Each number is 500 + 50 x the weight over the matrix's rms, rounded and kept within 0 to 999. Layers, rows and columns count from 0. Numbers have three digits each.

# down: layer 6 MLP down (transposed), 2560x640, rms 0.172, rows 1719-1756, columns 560-639
# up: layer 6 MLP up, 2560x640, rms 0.173, rows 1720-1757, columns 560-639
down1719:539525490673534467451478539436477575514505629448471453385494489502574513484453457457553518394525487542524463552439601446508485557461452502356451432514433438549443494478576434463569425476560505410474486481638455507465518451558464438544581501
up1720:603492495555484483522530498395495488554513506506431456565504525608454486455406544404507478418444478436415461462574509504529527521340498457476479551506428469515473487511445568478584563500577489477480577412518481499565485446462574432494460571
down1720:614445504467548458448458524491519528444490560444549314453466447577401512553499485529452450420516482468535539522550426532552493448528490452416445477508454566525441556512557501474505503489493488441560456475473443525458511436454466488521433567
up1721:480556488430505475523577522482564516503434453586530520478620476415464528510553435406470431493513510505483487530509575463453469439507378422483512540455484510460492434473595537486503483496480565495485408462496535405503555487506512489475570425
down1721:509529534578537494482454481494523493492486562431546470453434453510477484497486489429447484538545426487434532432489533573605486503496525405574465492533422433451475548437451493547449521600428341518526543468497440437405483513491421574556549556
up1722:431476413475552509551495465424495531555437479499449507606486425491468498562522513442494433480516485531497408528522465500435509597542526546493560591454528419506525385452484529488532516486481546494480485432637503440488514528459452521500514401
down1722:552475455537493528554417416528434495457467442533458428511576476485548384483583573504521553494469464461448583428590459478485436468456571539530381469535490446489565458624469470521486489449530460488515442584502496542478420437582509510495430490
up1723:528492515454530513478523560495560543528489526493458466485518504518488465511464554549519523496496500470519518396549463572455491519608506564556529406541492580497503546510518547482487517463520453439490530457497425474395471482414478522480495568
down1723:458424503492532523496494497473568546455529532510368503367520521496411505525582456553444542518498556470534479532525682502507458521470491461477450576492534459512474418564490595500457511486533510512495577505478485535483528524538464528501511444
up1724:445477489552519509495579479530420470356557554538531506491503513480533555543526494467479516520515502566407455527468506501478550480619448477648527470477469509496474507547391491540425535520432514508506504420566484486527466550431521530476391469
down1724:429497471457547491515505560531404495470526560440539525456417532479523491461557400508589499549596420489613449400545441561526439429562471334530514516574511492433517446502524442517550531552582520562430581477413469471623551475494472525505539528
up1725:528439627477539630549539531541450513458470579501464557464564424550554477555420417539514437513470532555488535504504587337464515469571479434581476533466517416578468554474600477499482441543617525525427448388500582449477414484541571424547590443
down1725:511459552481532494507603535475526455486523611569626468549472414534563574521498513465494512522505477446465533499430535489475572448418564473542359509489569444506337476527488451503452481524542566473537410405480572419534549619503471429582535500
up1726:554568533465523575531503484530462500538507597553491491509492544435577507497539520544506471504469490538503593423438580515568508532538498446502514477566473492511473437459505592462492430481664565543505493501510493480452511543558585540586450435
down1726:434559495418555433489485519497627538546496559527642525531433460558482490410392534499501428463485502507408456559555459514540437521475535490444439457540530517493552506442512558464481445456486424524424599494450530372452486480514507478613506518
up1727:501520581514485467564456496570455510457476502445500558427494438491444425577568477572489494582611515503457540483523537528471511455458548586516490508529516533401548543516507524486531538560552413529514458519489514554496506389518515430417487502
down1727:475474499513543545402446476458496593550561488609462617465474457526397564540503452422462567513556499447504479482522581523474483512542528493459442521489407502418479475569508592323491432494512446490540464437384512430514467491536462435487513486
up1728:482526460408413533384497450465467558457582514480456509562463592500449445479541455538516480557505502570439488551417553473536513495416523515508514515498564532581495445530574508452521576560482523414462487533461548511481451485563540593471469565
down1728:431445426531554465493536434537540488495406445481517442480506536532425476469511529505506515549489494470515512504446367510449426447467539557582545535479485509470544496409438522534508522528467524504510502527521462448496539515548502481533497522
up1729:571473534463448434478543460479622561512444600497485408512577509576409529486470498499455496589537523567455497494559471460608494555467430522452498490521534471489494460486553433488479442633481512514542509549442537494581564473520470542580481536
down1729:516486529552462497508525505482431544388563473579492519493503534436478488536461457437494541480495500532500540460513541440460522561469492486583487478522405487559434628420463434479473509592472514468513539396542544517495467497551465504545402531
up1730:510487466526618572523570436537550494448495504469534504540491456493484518469458460423572521558539497538468580466362511420502573391462492440460581462501564472476491485506533481391392436454511629501433521508556562433490459433564427533500466605
down1730:486459458547454500514624423520442432571502451573475462576472540504545502569481564551459456513497394457549516504521483413553583463520387559449414551428492544471518466427499632428469514502462507562423495442442506497485560466456517520430483543
up1731:466466536402530511469489490532538468563525460484537518499403513451515446397622450511478572559575523531419521395644523587461482512533470464526455468565464511490501474451549532549494510516535522461538416499410539516515479492555553491493508517
down1731:466440553450470491582478435529445567513495401562440489513410502554384439419493426474524466495544478519456500490508517427528529524554487396539529494496448550477489434531517497549524454510521505556513516511512455426445301470517478522432419487
up1732:414456436479485508514640493462448501350562432453496426510519527450452595549493454495493470516499512410456408445427510540557490499463583456479526540532513462509500448516454508530505538494486479402475529501448555483424570494457509482424466488
down1732:550497548477450455489473579471514501630501458473547466475417505536495511550452526517515534490510456438487535532483599539515403422521455561430510521473451508570492500522561466491460495412519490431512539504502516542547511574583570578494474540
up1733:502515549494492451547448557460491455433503532505475508524470429463521515418492517370573445478611413487453488477543485428471470432502457489486517547522369456484418459547635489533417523404494543523550567509455479453512519500505490499458479478
down1733:540436470537517481592492520415589562470534510522550515536500532518494411536489468520433468471441518495428464519491429536482502434425512487509497550542502554445455534478520413450536484509453511409536422509547488499505466534492506623598503512
up1734:469513478519451476586517448507551492447549502528400487536437493513505407484466523569513450478500509541584670467471439500482484421498496583486507545529556363651500582549491586495487519503495446466526423580478460481447532450499472557525528448
down1734:416492551528541572495450603454473479552447502582493358461472478517419498515446533442509457481501389530526457456446515535463568543584454531550554503514441533429461470553501454445561512500483600497489419542439472542487485383494499545502489480
up1735:500481481445499516539523409460513473390604491450488496553531443444570457493415461582555562406436513501466406510452444433502537480527427498485521461564448445539505567383517513554418384513560565440491508507540475508518452534545568515453464389
down1735:582547398506555457382480563459468531528501447599374507483622476506541538591364446547494481434538525464550484522517535400468563530468559531422474450451571524419558408518514565567473492428513478440510515475606596545526507580572491389534511457
up1736:509477512496526585451466568526448440539522500524594474511482496550565491438466505560572481590471579504560514514418530526398520481518495435494477483514494490528459493527492547501435521523421459404419473551546498451536488507494510472552520472
down1736:425562496526516445489539461437568401511425466463506502452565510515567575475518569513545512442420589451493381509516571417483507450660464564497522538499465484398508539493480489508480483537546491469477537548510428579488499472458549537477585431
up1737:485527460488429544581515486533519435503499447452528484549496487539487540482505456487484473480543521514445468520440465474499550481530453442455550480420526543527526543522485453482497503503521586508507473409484515500555449492537532483511539499
down1737:495517489457518476524464512473446568533563462611563396428671519424492498491420541512576441473573481510474566415510444444488505518578393490550499508503474511554460524496587459609513479492496463480554456452411437612558538547489531538459413563
up1738:539522496446534425526459498471365557492559531395469511399561535601455509504438606556492506576513549514525403571530421462554499462478508449482514391496525509543482461564452575515680492554474533545534417555462451569500513501443549486494486512
down1738:507518504448493416526548469489430538510474588582435404535466513454434505438487505609471507471458523465511558519514506542514551571490559464491448543435442446562502502449551431567532546490550505508569474548488621505494477455481524440496462476
up1739:400489489515367549533514517587538514477583473449434542529457448499542541511489513482512466471367556448553421457573542518493471481504446517570496471586494385496528522503426487554521442501550469509545554462387567485503530536526586451498490508
down1739:546619515551559567476503497488587468463430516467544555532586445546527451529494509503472494539563389509513604525416477471479483463479489497456473489503534507519564524549480653446453520511538539487412532496420530515479459510463531550518509540
up1740:447448467483566447524496491441576485548413464522460567541643491417524465574538516505514551454444529453521434616470536537515540572513470491523463497631523526437566470441429464455585462480531536681516491461459485543443489507438543391444573540
down1740:403518408525500467460471573529549441421468513496479501445610469355503561589447583532488523566530496447622433515488447533513475475469540516571601451414425541514421521530390491539525497491566516602550499490617475468492439577424578427422465564
up1741:446558406450468450513474430510468526552529434510546538457524551491506506545464521515479638495506520527501437506477532398353433532439543558502509422457493521489588484466479484443525544589453490557497554561611467551487487415468548435513506486
down1741:600440494473520527468597446512498496496467495600504514542464414457465433431445480542508542520446541692529538444452494489552493469562498479448533412487452547555420463547447558601532515426525472461500547486415501434526476539521489530560547511
up1742:578560524513560547465497536455538576459560471482593511542474597528483509502496548488553501419506617540482523558465512505512618579535523572458504442506539631525488474454518504421467485487432526450516567462582564513473527447546462541517497426
down1742:493562501518524526595485544438513459483522408552558501490383547526596450456453594474599418390428465521490501553491510497519521543525497501497434454575549555451496554507550511438538449474570439629566541550532545433436519406495495519529538369
up1743:516496443485537534503450479456554558457519503465578510480504558494468523530509545460531534578440514554503507530437442466481512442516558539478512539461488587554512541510440463538501460442476442460494600515489529547528513495562538496481507574
down1743:558473463567611512553517529490537451490591512515456454489503560509516505505476603446510527504470428400498522421432461517484471546468441505479477530555451514482458433424484433576516466454538502492528528498492512492565504456458617503587475522
up1744:540390481402538464547478471504567536541433515480394485477568475458528518536540529558484407412494552435342468540492475455537536510423461529395457499454521464460667593493454581503580543494546492495472533632542558462485399450522590522456564449
down1744:433444492489562490526516540534521578523469537481491564490525522503521513493478529507433456422544462481594470433525506521515546442452569385440434437490501506600483554452459578360526441441621491434448488580555502475532600419559484530597463445
up1745:497492503461518426601528460544571579489525524504527460506500495562469509511558565522543519552552478497480548513379596506435558438428484519532547460427508546462557490406455519566510545605613551480435469450498431399429503556483530546572410465
down1745:498426473462471538507516507559559474451526380538523528535497621455481516573492514580506459511416399500411553513481463535535459406462446462453390439556592436570429546442502516522527483502618499559513454520468431468475548526496570614562528465
up1746:549620543401541407578455574492463489522443467546512519505468480501503358550559491452456435555479495498524549577500463457496590434423533477509432485405521495443587511492440519463542458538547414614372548420502547459410490515498581462487467501
down1746:581518617489522425420577461563602474378534502469510489482501522531526413487456588451375501460481526492568448534541517537420468475399498417477629612495469613475594544403406569501439490486566474532459502565563440540476396471456626493568488519
up1747:552451577481478576603435540482483445511533496452566458506485486448514480510541362505482488466524458535493453508519495411480466557545642454491551400394488485522529548509437463583504483486461548544558557566555513437422430500555492445502506432
down1747:486441477438610498513430544499559536497532524516501448503493544523501540533479484531542536481465445548398524358545514543543468527451472533489588519469526521457508541536543563530509464440470527492492399474463447499529487527386465547521429491
up1748:461528484553473543508547484425497420531444443440587503506492523417526515547466463579482542491410506491419557449519479472486561497551547560591433571561424553546520552491510462479518503434519512483491498500447466539448492478487559476496505513
down1748:446499473455526458458467491560517471509512490482561435482373517434558465393495621546468458455421495552479562507465554542487491498483513484496452453641508522473398510472542526446462456405386534434450498516503546523530486420529483480490461518
up1749:501463517469528542513586404526531557504478454487521569409551534493455541497502433512509546453568488440507395483430510505495519513446436428531523481494570540483572521483568475400511478595425516552528493494608462584571514520453608365494515497
down1749:489538529527521545573534533559502412628528486445455521547463469588490373455495420473531478531478524567565399465472468501543440446579493561528478503482398518436507466633475575561486449469538522576516584529507530515434525460410591471454535474
up1750:529450507531464467455475458481496520520520508505507515542539571527604556488519482517486527473459505517487514414555444515371470478529506447475517446548510529493536473546495508513518518552515510465522499471511543429514514443478566510420491456
down1750:560517491522487532464437565580468467465491494458475500489562534563540499511463545494431420506412564539578597479536481457434410526452469519542479513597406365488525473362538541528539542548510608550522572513456494486524473575500533528496451496
up1751:486401566480460533495430550473541571546454412416472499450558400556483529559556474512538495604554539481456450410547457525465550610453520507461464480574447416469557522496527560471387501489516483442467497527498486507528564532466454479492591518
down1751:530494463533626532482539518576573539512502470488576493617514443514431627603375410387553495438485545412462506547422538455485512478565635426446414495462509574457427476474515526542485511522430506574543485471585402580431469561436487400538493533
up1752:525487430449518445541491489483425550459544403480553440517470611514450502512463587530497474455500427484492447541512429489515597392535495577462550409421459555496488496545594502389511504539566491502429476455508518539502402565522556511487585563
down1752:487466432541515469517535560517521506507571480533445553508491501473495536558525511508509451521564594497529470481420512505517503523509446483472557383589544486530540567421537492557480482513488446483563435534515490481481497576536580487460431477
up1753:440611471449535530491579461562384496447509470540490452384417458530539513296505516459474511571520454467460485485454591512547465497498515439495495489593590458565580510501499626517528437480528503490487427507461501449539452466465381516500547481
down1753:540441537499457409483485602479485548496571464523524541567490461499533524542505486583565513506442581540509428460514529527522621535480389504519439535517526517507475457475597511488458418540608478516497536588485557445620455397539486508484486619
up1754:585501524559505515543497594448446533463421473515519459538452564408560601544529506516538495494483463578501477456413431521553502413474496442509477581567419449450513473496445520482449522496475420471493594619498535520484505524537469522412511469
down1754:481476452469535491505461432473507510535465407424424465438474446523454445485493500451473430504487489399477490431440525463486399481548474489520422528503467601478529493471536599616561499515512487471440432543517515531536507529500500482591524441
up1755:461453510440534433432478547494464482546596461550490498541504570527573475517513524424462559533443460491573429491535517520594518478444375468540501538444533422492385566587540494488497465444537543473507570521536565521414463424497490466480557526
down1755:474501454458558566578450486448492515527587464606547470383480548338505485463455559499457442499492590535527571485557530595506447509524535554462551545527445397456381537540473452576371442540518487483509431381440459519473559471523594517529538530
up1756:466516436483548538449533431544438459483576490492510632514488491453491433510509565516490482454528533550433540361597395503505521622493446552470439488556449529459553625514542620491513561533542531457484489419476583544435576356509448445468396510
down1756:495507535514513510470540533450521539568452442422514500485493520531492519557548509479427536451406471469520454486426478502530429464480504508439438487496495485467484480441510496491475461536523493530401420532562569533523534541473525509466455475
up1757:456552531476432606553444513491471547557470489590489512500529541542473474468437507505510523498579604669498504521453434454492546545442455549483519539554423556508507505526443530449545503450489477452460447460441581564501461431536515454515518500